Weights of a small transformer language model: vocabulary 16384.
Each number is 128 + 32 x the weight over its row's rms, rounded and kept within 0 to 255. Layers, rows and columns count from 0. Numbers have three digits each. The size before them is the row's rms in percent of the matrix's.

# layer 5 MLP down (transposed), 4608x768, rms 0.0355, rows 146-194, columns 0-95
111:144120148167141123157120081141068118148131167111121102070129097094179134075126170087135102182110120119119123142111112155117163087112131147214127163109121131117181146105150160085099151098094146092142119165060098145083120099121060163126125104138110156135100122103186119112133071111125162131
117:135116126127123113123155031108099047152114092162081127087088168106132131093093162128083114127138156131111081157111145100131107063159151151120146159064122135132160132101179090101212128181063137107133082077136076082118121165177124184090140174109130157114147178207077099113156167125157112181
090:149120105149093144140122145125128103166070122100121112137150214128164161177113105140067138076154170117098144116152110151121154076185104177137150106109087161138069139088116164136118124085201073194115115091082118112128086163067142141147072108109130109128133129137125136136059108142061151106
085:172085114087129115066133098100108066105152167111114139112132173170187109098122108108116104160119117173112102205040157139113147209147132170156158101131130119149146152149092149124105109158107128124122167079120153113154159110102127060135120122098141148154134126094126133114152130067129152164
109:136098122127199120092112138147196110112133088148153138107095074182069125116100114172097183190047125142083151140117147177146111113188115136125154169126123179131128116118104168190116114120183116111075106151107178125112212121122124103120078128128104078150188121103150154147098127140111166113
102:158160161135096140099181140124125208100103105091131127144092134139131115160101039076145056117142079159140105122079096145055113147149179158159199148131092120124141168116132147148108125119121064143142170108154120142097116095155054108059119121077128048135114061142144188091107094099084068082
061:174135131088101077126092137180142128178132107136125110137128140140142113200095157099180124124145107159098182131103103073154146180126150043191118112104120103089070107117111079173072095120081176131163172129065119104148142146079160206124185127108129089125112152135095106186119130133127173124
108:126112082131148085127156135098124180167127118125133176131149054138139100127104128092081150101084077132157108163087134101136121163159133103118106161077134115117187126157133145144166147105085145074113076116130156156095131078137107094141122114119089155169128157144082133127129129143148116125
135:139081105110187124126166160107085133183090147089144107132149086158213127124139128120161190063149143098152104100110115132130151082132125108197171120194115161099163101127106091157077117143115104205111130166171127108125128115113108148087167175161118137149098135171052106153169076142181118127
109:147083137096151144147136134128223170134094130147112126179113115101109137143030100087089101157099146137112204118097079130079130143149146174143125151100095119097115113084084102141173124075168143139151187161118127159166086123155125101135084172158107142146128109137193099121105123099172181147
116:140116087078139106133114084123154169090150058075070132119148122145120168135154177094114159129084132161140135113111120097149116121141129170138133177200109109163145140094122182107088079163114147106090145100152121113145135175107121110143072183166130149162109141073116097105070095116118162112
103:146161160091122127093139188146146134156118119079152117130104140070168098176089092102209127154141080116162114123108096107191154173088113086174093154129115147103129132120128071154149116116101097128138091129103158151177153105116106133187095162146141152101081121122112194130086099078132149117
110:102066085097138175121162081120145093120152143088151150099166141113135124143139156120101157163137156114094142127133141154181197133121144171104118176137110133101115148110121184052164089199116116109111092102064051063134163067121062197155100155144148141147148120139095101112106137066166137132
077:103142130068180135160156104118154056116141144188150158100150121124110155075173101147057161137100047126110150158155166097103137099097135120143180160154152096098083139130132184178100129154164148129129113130166131154082117145126065092175111090113110114128153152143149130118149195114083143140
087:148149083064080116099092131169098080162102132100142113131099102101073122157177153132094169121158168117150213160184154162150135140199141147114150138123044123140108091111148138134179168154126081091151167134112062132142063089112118175128117155122111111114104150169131101171122138206115104141
043:102164104157063062167139083121133181174132071164138141175122109059119130095160153105155131085113152114117122159120094154121108126171074127127094130175155111117168149069121063144143161081120082184134145104091138109109137092126155126114132084130119161172078081181176074074228130154144144105
108:186145105163149140160105109115133203176094120139090109145153142195122104111082150156071108093184108135113127094089136103218136128194123144122155171087129152104122187185130115139131129099167149151151135113076132149159129117144151116137128125105079109187133096121222191160042182150158065121
103:132150164113163096185078131145082103116109074101136198139084102131105178184096205112147090161107121127111084122124088119103136073142086074159184125097158105113150157117124111146144087144093123109157128137149122192118155122153213083162121139127146107127124145179163124099154114120081131157
101:098095090101165147100154130186118181112106154106072101157106106112128095092105128129159170145187067122164106168139134156135081157136106134145160172143122133156137128128131107129162155145104179152127126183121110149143112153163142065105061132111108138123141089116098138123123104112134159072
117:117057093109074113082155133086141056136199110123156145122097112130099136175079111096086103135132162133129156126089132127148165167136163148169151129128112143142118119130137115112101130118167120209102126167155128139128110090152155164152175099132077194141122117109155080121113141144105157157
105:125144185138122153053142104183109074095099132176127117116126134113194139107113096092096129097147096118098086185150172075180133117122127121136136154065110126097155102136131144138158084151114173105120078144065184139164206202095128096109164103187074126139135120171173154123109119137123117143
067:088184090124130093215084129148139109095158175124126109141146139179150163070156128124070096120143119132137175098131099095099124104167125142074093101157132126123115117098086119120134126081075132127184164168131095152132098132151127109161174173112127116121160138134160130108121132157089113165
068:141077130200156083096158138136169169119163097181146121136148145062086143112137099111121125201099136112062081150122114144143157109155157134131115136150109067053143101128057106117094164130080122129088095203112129152066091118120161127096116122128074145212153140124101135139080122137116118166
039:109105110122116137092118095146107129115157094101085118144138164103164110151142049125115074103121128159120119099099115118160180116127173101135145117086180181123134126170163107102033132159082115140208063060125121113117047075142124141181141128116112106091145117131168163125157124122165170116
091:076110114129213203132136128126104102141096195128107134139141056100166103121195197161157132060090128180164159123184134175125125106152145157158128125176099124122070143132150119073119160137129074152127096224221169118162090143136144141145159114155124138148078056181140089170147131191129158101
136:154138129088146124062125200119152109124093100109150106129149157124121092170114107109091220092064120077133103136162166179086177094120150156102138169091106100159129138108110140153101146152117091107133143175128098140125099117115125159076156158124067103095144104132153097080066197112140190138
102:115112035131126150106078116190155180123140133129165160117111115112121096094102117124118111125084101134161142149098120127108120139113130139112114143119121045131182120130126095123153125135123152070100080086116128085137115181039129122156108133120074175084091106073130109180210135205115137072
118:105147128133065106101181135133143122140080149114127184121128148157062148128139169133141125104036118125129148087113099135124133114103110158134099091128171159122093143106126139150095027112180138071203115122086183156041071048087115090156144142077084113165175160040115064145180113111115082181
105:136110164152159109141165102112080115105128106150199155085138139096140139158102086185070135124136124095139129174137095083104089121138073164092069115115154147115091137128086178044089128144102113117138122152077140133158157091154141129151148121178180140164097128173085096117132144177100155102
114:136145103131129170134146124152129148108139154143131159095049158136134108155195154163086170122069185146085181125128080088096113126078124072115155176100143156193123175121149093143086164150104144174095155102139149110121102121114114145121123195118180019156102169158213092183136157184144157150
096:139085128080148111125082125151190140153139123127160129120114118140109125099146089119128094082087135150120140159108148171120157125151149147107144093101081148086105138144149152144167171088102114185125142182126083105138087093105048100140131109133078167126116153114065149119105117095111128125
084:111146115147126167131143157098088142105098127112098140134189078093109146101126124200120169168131113218151164089125173120131091101139111131131137101099161120208075111160122119110073141069168154136144098093114105111106153098190124106170138148170155128145163120159083065110116083096113152052
122:130076113140107106136177131046153124149140114179160126156130134124078128096156135137148056158119150114154155123182053128096135110162163095150142102142143152104096102130133182097149101109112147105150169139136160098165106113170201111113109153049114105137168127142105022139102210144128118097
120:148084111109178163117134113116104097078126184131140144166094149149174118145099120111100128139170130128168154077137148142128134120118163111125101085126152182139173126091133103102052075190157095173109175192147117105104146112141121123101155154119076134109136154163086152123144087142165049134
109:136133142127075170150157155105100115168138118164123079143161144151117166115131123107143118120124183123129135185130155115090153203114107106160108175156074116101090121129130146084109073199092130172144141156087121119157178151079095157141113114163109093134167134160157159166188162186140129182
079:220113156144150116099167153159094148156095106151122107097161145117111124132180127132184147078124152111100102151174118129080115131077151140052122076133110155136107094170167092084166130121107084072126168184167106183166114136133135168142113147157193157121211143097081113085156146160101104168
118:180101131144123093198124157165094121085059185105124085102168110139165124123056132070164117086139087119157158128118137103128111157144153129122160203139113094101131199151107126134089086155115118102131190166110141087156134147133145146129168135142110116149057106140123158155154126175112151140
075:143085108115109156119129119110121169058124167070183083071064110151061131140100108111126104109153096125096138117112130125113148093135171069110166139091117114142138161134083086192061137078125179125112106114111122139139142118086189122192137186121146120139140085082137128096081177156074138138
126:155162106158186101097112098086113087191110096129181099063094099126148159141149036125080160117139134160099099113158102139109096153096128163149074149097043155136087119155085088139159073149144123124132114138110132113129045141148162151089108076118139124145142160144134096150188087106130074119
088:137160099142114125083104069157132068134188107120103072188154105156151115092140102122090117184111168111150167154117116131149169175121123093118153097160144115107128181124212143065153125102162133078154114117126111148101166094091126114117154127152118142146106136082164141134148140179046138093
078:122183108169169171150148161144154120135140088159124139187121115161127113106191119114130149120184125145138194128185181116172109110123133134120150109114072129133149155077104106040127169126151088144182201198132164126147147078183150126097085103074175129122119126124136107200145185144116155170
118:106128066142082064148122192149110164132134120116133098084138142095100119160122104066152110145119133104098158182086144160124129102124143098150121139084114155154141134165093179183125111160107163057143179100114070135159118187109110095142160147084143142107149148107138105079144138145145151101
057:102132162134124176054077178116146099146137122127145123167187177179156092192149115097134087127100197198141145174162151170107130159091145162075101174118155151133125153126154167129109145091127156094082091128109161151097140130138151114153146062093089110091134149140110152115133098117160162204
107:114202107137144071144145136140142142125154162087115088142149091150146142126113125101123095197125148099074153187098108161187195138076137082145186146105122165085072197102123132132137174117165082155112185155080127177164150161167137181088151103113142142112093103087138102201074158173135114124
110:160121083126122172180124124188100157117148043120128112111148132134111147140089140159107179093140156134153155172136083109137116148175188179161134150085128127182099106087151143173120073153119106117104125126149126087157125140062156156097152097200116168153163159164158169168071109112107139107
109:082089083101085188136118075159120114133182147112098198127087140099112133157104116182141116133046134108120137239094117161159148113107093110125148130107145056094116125099134189099118064155096106101129124169082170129123145132112148078092133117197101128159134137130087127132117157147026127174
094:106178163118144197118122126088131130077091148127109128112183106108106142127157106087133123102157096169122128154175152036085070165129101094198079159132163112128132113102104120095138113130113122099150144133124111129137125159165092086141121097089079184160116106118078127106124084094070125100
099:124168150096165149105139159095084126117194175193155156161163120057154117125139147126107123139093136160172150138138127145084066111079157069133086162152152167144133139132165170134178132109121153094139095091141095074086086138157109099072147142079105097096168125122133133132055152111115106148
116:066085162134180129098182074140108133139096125154111128099120122109188122076141068109102144125142106125147156160078130158113124124141166136127176155182135143144158130119143112172033162156130092149144106143110155099138120111091167172144116167112082146168138108135169109149129091129111107114
# layer 5 MLP gate, 4608x768, rms 0.0888, rows 147-194, columns 0-95
114:197138054164135190111133095115100117144103148131140138126124149121120099117120034086098178150115104086152096152080120074178132118087113149127102158170135141158142113133112152096134140160111183119137094142117217160105133120052043189139114189067161094071146036097099154123103179150141150111
091:139111098129128090140106049134148131153096108118213131143160141115080149149065122157112099146115117118064092137150164125143163125123111200061131147164154134126120086118130140181084161120090057124083135133129071104152088112114105143075165065143131178101151068158108109152113115128153102144
083:142131132096073180110110125134056118113065137119134133100155130168114123133054124120122092146069075137113139098172193039156144124110085102111152139124122144124123158100154145088045164119178111159143156124087136093103147097136120101178065134178124129096198105147119110142137108111113109178
112:120119148153101110140170092191094094068137129139146104090073093156083132100096140144124168141140039168064105113097141113123139101202156095057101144166145114159075191121185143176165158131097115107122116143198146168122112162126155072123100133159094110126180164125106088109098112121082099108
109:104180139108130155103204222138083152054121185116157085121095113156109108150116082158117109085118128144099131152168148125117133092096095129062136088091167130144078127088202148098129160100105146156077129131127177140115153139174137073118157138149133141153083145179139163084138120092080169139
058:140061168114131160141112158119124136117086156072167158118065161143133127112087161121138123183172147142132123186195100108123122142162092185174124141112180157094149131118197129107136080112147134060086104148126110142136079101063170093043116072111096175144159128131145118084153145167125099103
108:114101066123163155124161114115153187149079143145073135111166134143131202121144092085136116089125097130123112146078116157102139151139110176122126168134134099086084159129115148129089085122155177144125131162099133123186138098170117109133108098142144146133160044115131150136151120170127117154
138:129129176089095120139142160109139138163144149068124135043182112093120101123129165200138182144046093132146126119132129088106163124154148199113135070143152147060139145130141134148166161139156150119154120148142161114160133131121118100128123157139142101064150161217136114145119090088161129109
115:118142137126116174167211120131116134104125162077150106107103183108144159106114113126162138202155093083142126095161116088157125090097190096129093141100166201220126119149075074124100114070078120096114151202061157109124136157139141075110097097130164175127149108095133141083138075114140054128
124:097133125165149166131127157115156101098124157136084104113178063218175077098087134137140065091119102160109161089125191113113107153117190164069092116090175148073102133126144101103182111156147090137125145136118106130134151093079110115158154129075102123159147155145170154109107189108107086107
099:117148105092158095079081093187134171158124102135163169159110141092118142154127091079125165109106102164141123101101157112110137160109152117104153127142131176185055116104100106098092170104096113130111105116096154120122132091184066117168130142130098127156087166123101191159087144116117119134
109:111149161132114079065154116099069084100138109140163099168125112090190134135090112112118140137128142141189051135170178114127140125114176122132172150109177135164132176177165064139163132114141175168164155100124143164138137169203109155114143163149169155081115113156190100120106126078168147182
076:110189133186111127102153058130147086155133121148111115134087097089135132053135113118153116055147122145103115126154156160147102118187094208170110105128145139168133059104176115144145148117091169108164087135137153099086206141143164172162135078195075143106127145107176185154153124092078120103
083:184096121118077126159094106116154141167126110142170086148169161138131049116110131103080105146121097147133152113117145112135145128130102143086112143106108102142169143115138152082100173114159198153106127104164071115106099196095099087112155144140099151118142129195151131106166159094172118117
042:127138118130153181109117129109097163090173162078093156186106133122101137188147083112178122116112113156153110144185117178097133092191135111142125153177136109169133097111148149186092135184169150154107140152140106115187136112140135122172123097092146136119165138100157088095086155067129097119
112:071129081096097160175128127123105054118119074140130086098118143159091116114110105103144189146150108088109152183142112180051149122064085106100151126098161138164127128202133086194138126130140107173162112107131141205130089118095185160115151120099101208130137135119125131140153155131131219105
104:145140155087139106066139138122099122128090070162102152168131136127115120123112161144112117130136179125141137091144144091106061131113170130083085161115189092082052111140138155110194144088123138139110127065113152164123165120158190184109100138172167102161082094170133106108073159111072139129
109:159113097133130113096089135110111099142156059255133157153204129129131205130128151141113086152124123091159193141106157116152122150182139135139122117176102138143157127164097121137112158057161182131108125168132123137156186116058130117140062179121112111088132091128090163097148067153149134129
119:149135176134104125125141137157092102110128137101096195163127145118135105078110166116116126120111147076155168166121117122077167148157155167139121093136142121201136164125200128125117109118101111075077129091097138097144146120124143094116128140136134129154089127121087108179087153148130124187
106:100092157117145103130091097129191094081147100149173186077097157181151037109130171074139081160094130169141155140132170130117139127179133139171175137120108083130111110116157153105105136135182177192158130112070134182078122161155127140162129173152136153136059175108109121106140161107134157145
066:203102127152114141140135073123071109117145132123111061093137143136118161139135112159127192128165180159156179149109124077131096114106139130140177176106152147091129090122163106113119079123124137166172085122103142117118099099113136151168164130132131129113104166142103125168116154104108122157
069:159101167082130151094163156155151096110109118126098123111124149083107133118135142078160113079080070111159151113152148120104183128154185150166128146150097135091168127125132157138128145105086099158124070149162105163076132140092143126149145136172179141158143176144136180150136091122122088129
038:108155109140148168111131170146147086148045175100129143162175102170148063137123129098137093126161144126173124118124108159141238142107138089104111173116098113085200054117150127113159127116137123121135108126088118157093159146151184080084089138171126084115102099099143153131177144155139168078
094:114161133151146137143168156103110107104117134125188130131124069134105175168091098092177095139191099125200108143162124093158132086067153126116147126174092107174081113178096097131130165151137179131075161115154201130104108128056127131095146106161125114123118118172094102144152163172222165091
123:142159073078189168190194123052077113146177111095085134104089115193142153144119094127147123136138164144100108089155162055151159166172152130127132123133102144121148113055158109075069157126093082158032172149150143150145147116103113096151062080167164119118120147091126146103066120168127106137
103:130130136160072084135138140143113105140132150121117113126056147128143130152178177050190137156147142099106149121086085126149105158110127197192168071071117114163195153143118155136172138123139121145130126187106146172098174126099165164122121159097147105112140096184101096172171127121094081165
118:148118134127184133183142095080164134126148123122188149099119146113122163160140113164156075129126078086103136148169159114162097154098153092135136143126123142117147155147138176221104086168084135102117155154166078073039128198109154129115114069072190104109163163121130147101164100135092111116
106:086127089140127128093111128135111130158134128129162119120149165159144125126127092146151114082062075095092162124080160197122106096146086113123089077153109140157140181069089148125060113097064150162108095108162140187133140161153099142102160087132167142132076087140114135093146110136134118172
113:122102113105127144172161132124075165121126127064075164116095119128090109164099136161140124184158093151161137079114138130140148098133177148117172173155128112100124147176139176157137157066056073160157125117099115095158107118150152086107127156139135160086162094141157066134199119139131082117
099:146107151059143123174148141125140118120177140134107146137081100111138059145150157149116121117058108121170129115139125101126078150155093133137160145148103100122148124079101138109074182052094098104077098117105142155161176140113133124049124120169155128122151170109102120113098095161127113122
080:080147159116118125136133153142179149102139131195163114124121088106156148130056157164128095102136156139126171052120125133128099120122115151136147123106146064115099115103124130157099137096094120091106157154141093150105191154152106120068106161164145143160070122192118175083150085081124185097
119:125117052115190052111085134186094099147177139162136078125121104157110091066090119055154171161140153074151130131138171112169120076112158111070142113097114113080207118207110077138190158133138111084128097103135132135079190123121086104180096125091113120108155115127153113092149104071149132183
118:157108094099198129079139069100157124134163172082105162192121101185116104082162092128106115122100128112122066128082115129155088129165208106097097120169158172076088177126204168093172086103069169131118084128130115132101133112063150153159123148160093137156150143130112124139174039180093190141
114:146120166150142152159165097121154132152126151124132115134115169125077127159151075232105105114161132121163149179149121065150066125139081107128145161112098080087086200124089114067182131117122157152121145163099130158179137196111106077147113161135090090136146148091108065135178093126134130178
079:138137145118088197154177117110116123100138131126097153122124092100183118149116199103098092123181145111105102158114155125121114140092177125171145072132081166152120141145181160123151149128124166162073156151155080110137107128143127096170172152065142116115136066108108130131115096117119107127
120:140122127167172151083115157199165076121090151127122122134162141116152119185091173178142164087133116154098143145102117136092142102153150154088056117156177091173121109166111159128132095144136105116142128122151149181055138071173122143049128202169100159092181128115108062139118105085136128120
073:125099124100148114157180181185124155085159106181148104181136114153108155179120110097096178163084122083004090158097093156059181195053114099128162132093124118101109063094132105087113116130153135116076120120113104180107121095122159139133085099032106097164195120146118172133102166145117105114
125:119186161103101132048096089049130153136170162168102046131164117129091140166083096122142140101134150113109127080137128140160108136117165144204158108159123085096099175160139130151155171128155092123104100122130146155132162111136107095140168125161156138152081125078072127125144130115130087080
088:079152136148154103133137122135090151195099122116088127178084144145161108170171133127135126126038104105136161181082086165151146125094119125153078119096217156093082194143095113188133150094110132104104153130150128142058166118071105093137142114130114113105184168124092153174113171171162151085
075:132164071144126131137113126169115144130153100158087126061129208189181078129140119107115130077119075164106096144110116136176077093102188116144171126149138165172117225143143135183122136099142126151167143187154098097119130145089065166103133153151115159142092146111133112179076113137131097177
124:150099171105115152158103168161119127100140102172143178081129127133121157185128125126142127074141132125112122131082154055107143132144162103093159109144111099144134155121141096114151130113179148160109149124113133122171103172157122125111159100109118162091113145077141098115159117161117087136
054:084171120116106175065125134095077148120168156102159103092141104115134121111121162124135158139164103047194160127081123079077091112126126168150130092133086119143172152117157128093101124084112106103099100082110099153153081137047130167133086126153148157087074110081124145125080059122145151093
116:180080107089165114070130115119120125127182157162141134106094162132106165116135142101161160127071121111060076136105091100097118103148134098175141112206099126114123077112130182167154098078109131066099132139133083073141162153094093175150081105176149132160094118084127156120141085122156135080
108:096100159116131120148129129140114132108142181176128101108150120142140155169052166122136190083160165129093149135092095166116155134130143142224100129125146129122108098161141144118147076163145110086112139150078140181129132139099107124127097109162153079141082153136178069092140095137097108154
110:131154181105123145125190099151101122054064150155080161108122105095159164099121125187148081180116098120130125140122150112105075142109155137094100065116085093096110144129128113128164070056137135183092136101014144123038114128154110104191172092130068149174115150147093111098132142167150125144
094:107104131154125173062116113075159075141099129121081132149132141118143112108132135137107104102125130150165118113148129158136188129165157093177123079145101127112126107149129151110108122126126131091083085172076151145113105104117091145112125129101174074096151143082114076115123153163125180098
101:103140088188135152114113113142129111112140143141148114138140154115156104128111116133189085112107154138176096154107085147079132092105103112138114098096164156133135151125145179121048158136144149097165147148098088148142169124104103189206134103159099122132132141130082067175190125126114128126
118:166145196125088131080153132117114150119167148123135119084080135153146099174116157106142105172154140095098165144076061125150122111105166155159090129120189140096100176081146124119107166084084135131107192127162155173156047062151151140204104069106153114135131127129153125125126059107115102082
# layer 5 MLP up, 4608x768, rms 0.0927, rows 147-194, columns 0-95
106:188066098126134123139162142121107075164088082159182193135143181136092095147088162131080085080123091069082110124133152128151143139130101162137130113134137138111170148095140101144088140113119121109126137129157095108139159119139156124049134149122117120141110157172096119140147163125043106123
093:079068161053066166130109143056156105058189112116184105102113083149151127123126122106156101166096115130087132145156162176141106098097150132092145091146156131122087083179123111129139174106101108104166086141089110103154152182100112096152039164120153077120169109146108080147128156106090131171
087:165165076153102129115123094121154143080167100148093151131104148069111066136113184131146120123127166128106107148172172110122197104107106132157083155117129129099140098064206140236171163175134187110093139132129122144097119110148144187144144095052068106108118103105089096129157120119085143113
115:098137119120122137093111104149142143141162152126094122175078129111141185040131092183076146097094124121110156075096119153139142132161107128134157103138122177109181145149143117147106136136137072117137172170178111201057107127147113087086183115112120111172151096120123113120069121118082136126
106:140136166122142117150130096062130111171113093172137104134154090107076114135077098019088069188075143148112086123124130121142127080105163123122130111127123070087130154158156103128113138153111096079102170146155176125172173063107122090125100079116119130150179149104129125114150172131109155132
057:135106117100111123150084158144155146173118135045136137096087181141170108125104183157121145156169149126142150158155117102125139142162103129124119121106136147125129101126154127192083106115155168051147123131131148181152082076121140119082146098155113138102146136134111103114105139129093155114
102:145118080132125065121133111174128169136125136106111125080153106164202092210163125110153121185077150145140148156114137124116157126102088141128068121142122059138147105125103149138161168116135098107114141093140110162161096126101126116170157173157101096151113144087104184188120111117156093154
144:167133089110108044130077185090184138062127070112148172194105123135141101169139128110152104131218183095079158110175056157115089169137098095147133153138159131145124239167166158129138144130137184165146123132173116141148109069134136119096165135118188137222089147124138147087077119102129091136
114:183106154085162150141151068166137135176154153107063179079074104094152135142148094087136076146164177154131197089103130111145183167146144131108141092065173078133118118162149098119113160134132166109139165146155163123145089119161152142140175094119101092149155118180121106189079077116179166152
120:118090084136141154171148149108151154123118112151092080109125168159100145130161113081110130134135183104128071076121104164100116150126127126139124157143127167124118135158097121116086171157108143157129084161187157145156089174154178145103146083113148065115203141132114088102210135175178102116
095:101140096142142102093108058140080142089107151114150085097079113083150116150138179114178155112192152189093160142172070121082128140113117156120148201159118158129050126131076082169127155036153085165120118165156152151125134120153098077175110164097087073159136167086081166127098100098136154086
111:116145136135108140163072128183109103132161115149121119161156151075131163146122090149097137119135148089131109107145111052093128132066110116126140200145151150170130172109121124105135135105152095131179143144064136070153142183128126176126082156140108161086151125142206092173102105108160142117
084:130144101127173117119128141111161201159164073031089156132156164078114106099140167134155124099152190121135095194157133182078142117170170181140143101127138153149139118090056085139087140110116135145113126139151146044184064107116111139171151062138151062174148080114160125155087108170149121156
088:117107108087135154143124107174139113113080126058143175154119162091097149139126160118115120133082159123108193134085129176146143089094144169141123167134101108152147157112137112132099134166150165145132122132085089165177147155177188153135218075166116158111099156177153127132086137180075141142
042:200140122168107108140104116050140187143131128187119129090125085109143162121103158170070174108073110113093110138118132131071153134169163138106103117135102163109191117075101113119150159110138149096133136148134160149102134153108126130142116133095141143162105176118150131121088106108101131145
110:084137154115123102092156114109040111119096143132125140106114106145151043101133135173070197147175178091168165100097077162106172113084087123097118126113208090152155080133098133174170167102120077150091119104124177150175122073154135136139115190133056191144106082166139101147123115108046165049
100:110106170165137056176145107121145095065208113149184116162114144126102117099126070125114184141150112108118097130144125135140086116061131097088092163115105143089134180092161162143092114111122154099094173086171090123101120085134106174138114108183098145100126132146088108149129110146193101145
101:101070115153143157150094142180139110143068130106127118174126104094140130029082160150137157117144109137140069162135170090101156143127120186144104151139162122206156149139123130145121140136183103141117114152104116110134122179186161109097162158093137152147141156124108093123144130134158071148
117:124137129114131122072149098113117129156124138125140124120118188140158110139136053173085075072138101080146096089072157152102099111089102144124179137140133130105146139124135110144200155102158180112147097120140102173179198197168101087131176139078143179076154105136130110106091070183121169123
103:156120162138128153136095103192153160100114120134128130129121098090118188167117162188130212102168142128044100119150151101149107157124104122162081147138180133157114107146114117173134115100121126143144120167142113127157106114120105137069166133164089148089115105095128132169086132116138103094
067:161112070203093117169107130105060123069075144078131118173096121075130104129143156151170131159171079160149096150121158120175102203115140170096179177111129120121160122095156199125171150119116158175116129128162147133119115097145089164155136137069070182124125113180109107126099125087090133183
057:124115148117093104087145142147138113085148127127095143128068138175160133104098179082131148109079065134162176073151141155074138104119187187136124151157081117084179168116108163075120151119115139141149085142141099155114088133119137143122127108155129162173138153141113146123135118130112092129
039:174153134134127090076120101123097152085133129085150058100100108172130163121122046131185101165128070151128121133093101188132148171101146037138151169102164150083153176054111167123084135127134135125124108092088147191153156175139179107052134153124128107121106083114154087200184143148102202109
093:162155136151107117115114194077151186088121158125151124169139137124117097102095154094070131120076132105121095121134173127090096175131192123140113076134093136136109164091128177169150147158137111133166081123111065160115082089194162125140090130081108151111110141092134141085151147133157153105
117:119144138087088121144084142118164087105116202181123093113154155062139145080091143097118139121165123134160132085149165194082169120155147149130106106124117126123138097139115068150129110145086164136185085145081197152189113098109067229113124127105110101108172150175119139160128111173129132147
102:108123138167141168136129177111109183180128123080115120139075199124123032104150148127153161104149109142159142149118162106144127070108183131127093194075150149113122097160120073049044118069188089182184087169140104134108085121136127114211136094106074080139165188128171121093109170123128066116
110:120109148125186182145105083142177096159130078062125160115165137137184128145122117132100081142130108151150103104173230104177088134097108145140156097117145098148153153076143132209103147106134106104113154142219096101112154157167076112182168142115237174084080140131109100071102093152201147161
102:088173163162131165148118067107160097088167066142188079103138159146134168150098165066126160138129072121137165131081117180136124113160085135165181119098135202134130100084108128095126139097086101094085114122179089168097117100097164113100202163092202121096116094078126102142092138124135143112
116:112117110094128157189081117126129120072167149093116116110157144086163185178124147196110091105167135197078116114151168095157099171109139151150092088056107079159097145173135146110153128125113055138145115117091174123085157150143109121106141184130140191105173145134139101088158161115145142113
095:105129086219158112110118178097140121093107107175214131114168146091146149122126092104144144105169079130129139177156151108139151093081179137121066141169160115147164106100141130144120113124145191145138069081130140103134167111138134164169098149027152145059126125120152105119185152121092080101
084:135142147128124100152103106136115158152107150084125121099133132180092131116133101148135076078106126175132072151115148103109132166136106173191153100105140137105094140153148168190176071145115177171117113101074165140115102116064092136072174121091121184139106118087149141154124128154131179141
125:113099077109151057144160148124107106180091138134091129109109138166119130120108154087124120156166102165118127084157105089131149127094168088131099075045129106093119151180136112131164101089143156103113124164176142169144119088104090170174156141166119111138172123094178040060138144100134152119
118:111118191160085178092189104131146115135114090097150094182136085122143156094159140141137155155138153146127116126145102162111133118159139105147104101141173139048086145158082100106108113110145134175120112121137090095123159127079152157127085160115065142130102135093113164172158154139178151138
109:118081171125141155093152130116149153156139170104148156192120157124157144134080167170166134143095133115121110167141125198154175074112134147069168178099063151164116093146098141135112095132112137106161110133098164143136134154133167137131170075138120141100117086138149153150114215169140154075
082:073110177147128065207148153064165104137118097067120138114178140077070139121141129128149097102133155103101121169089108155140142090163075140079143123101137138088087140130130134224118106127148118115152190118069166122127110174074103162173155106121120126067118101159153126105130075188087126051
122:192128107203190200119145199114146108110074117102124061102161093145115118129051114087125134081165125124121175093134085162202135100118131162071108115123158083106106119155161187144074121081154159136082081080141122149111164139126135062109105232138154133118122098148112122081146174150122077076
080:153114161081135109090094055062159109144133144082176113127072106110103132140149147140159057087140071085180173145144130098166131103101139091143168144102125157115214161144109132161123159136132165140125072136051106140117138116107142079130061151174139116151101145114159116174160135137093156077
126:121137128095169067093084189103141150153191108146093117115088066070101108089143082138143175144151157146137125136115080140126102144091142160141101216098084125147141188166182117132164152132151067103129108185101176169082094111141162127174165140055212113102104130115148085095128112149108062092
088:083126096133109149119121086127076145121087139158085149156150191112124131162116124160124146208116125131102162073108141117122100104085194112163153099153128159146119113122195146142130133172133149139086077137136116108165127097129088112142080095114145154147075117102144118109134200132124149109
080:124125135205092091153086115081153145148106115126120121173094141071084175138121141095140099158112151143145208146120132114108153119121086131094101081184086155109166089146088152106166136118089102103103137124148084142155121107140168087117091108183178056121094138151169117155143194137151135145
117:147145099151170135136119128141122074121169141112117162118177118128085163103124155092096096101211134145106103159073103037114190057100133166131086117090149124156126136106069113129132177144131202090069157127123180085083095151164072174146143086131106095072177158153146131123104077148095141126
054:158105159142123147141128177126114128155171069180116110208173112150108142157145160147118161042129043209141094137090198049146170147074179162143146186100114162154138114114121150144142159091131123084108119189145159138092127074159168111122168112179110157139136116177095158133151173144122155146
126:137149145133152137145095120126094124135112205111145101169109126124135112179160113100140156138109146138102110073096170133122118135120169085156137146146128101075057176135075147159169102081172097086120182127111146104132147111100132169033117089111115086142104136158187113164155115109167162148
111:146120083111093113140172132152135221087142158139100100128179127097127164176087060112138173180147137090125144125109124153140141097132149120168072110079117146076147093041095092127059072106099163075081165145034148150175129126125147135164115097135127136124112186150175115159125125127141088087
115:111147139096133127146112152151097159122126122115126103070065138087142107114112198175093085177096173129170126074143110117154138139125149117201064077050148173156101135171192117133137139144110093111069130136133119117096105151185139135160101154133083089200116112069090119106183099123156187167
093:191098148130138124151166137084128207090153068185149080114099117085141138141082193118069150187117095142125111091100076164116113138113160164125153114103154124112139107093116084128124111091191114137168136155155163157082117149074134112179109134154057185122139083116160115114126173055184124147
101:155100131126092137192133158149102084158069201118111090111130142095147143172108140136114163048112117144106125078118123120121202121098148133117102161104165147096112180126153102128103163184155105188147118165176099102132163097164110157135135135126125159142087095121157149180180155108166198155
111:166140100193176152119113130131123134124169134142083104156087152108142140114089167106165132108142127134108130116135104090109091156136168071143085124063116185114092199111087142125117101231088143184132158140147135108090154192080133140148110133163148117099152084147096080125129130111098147110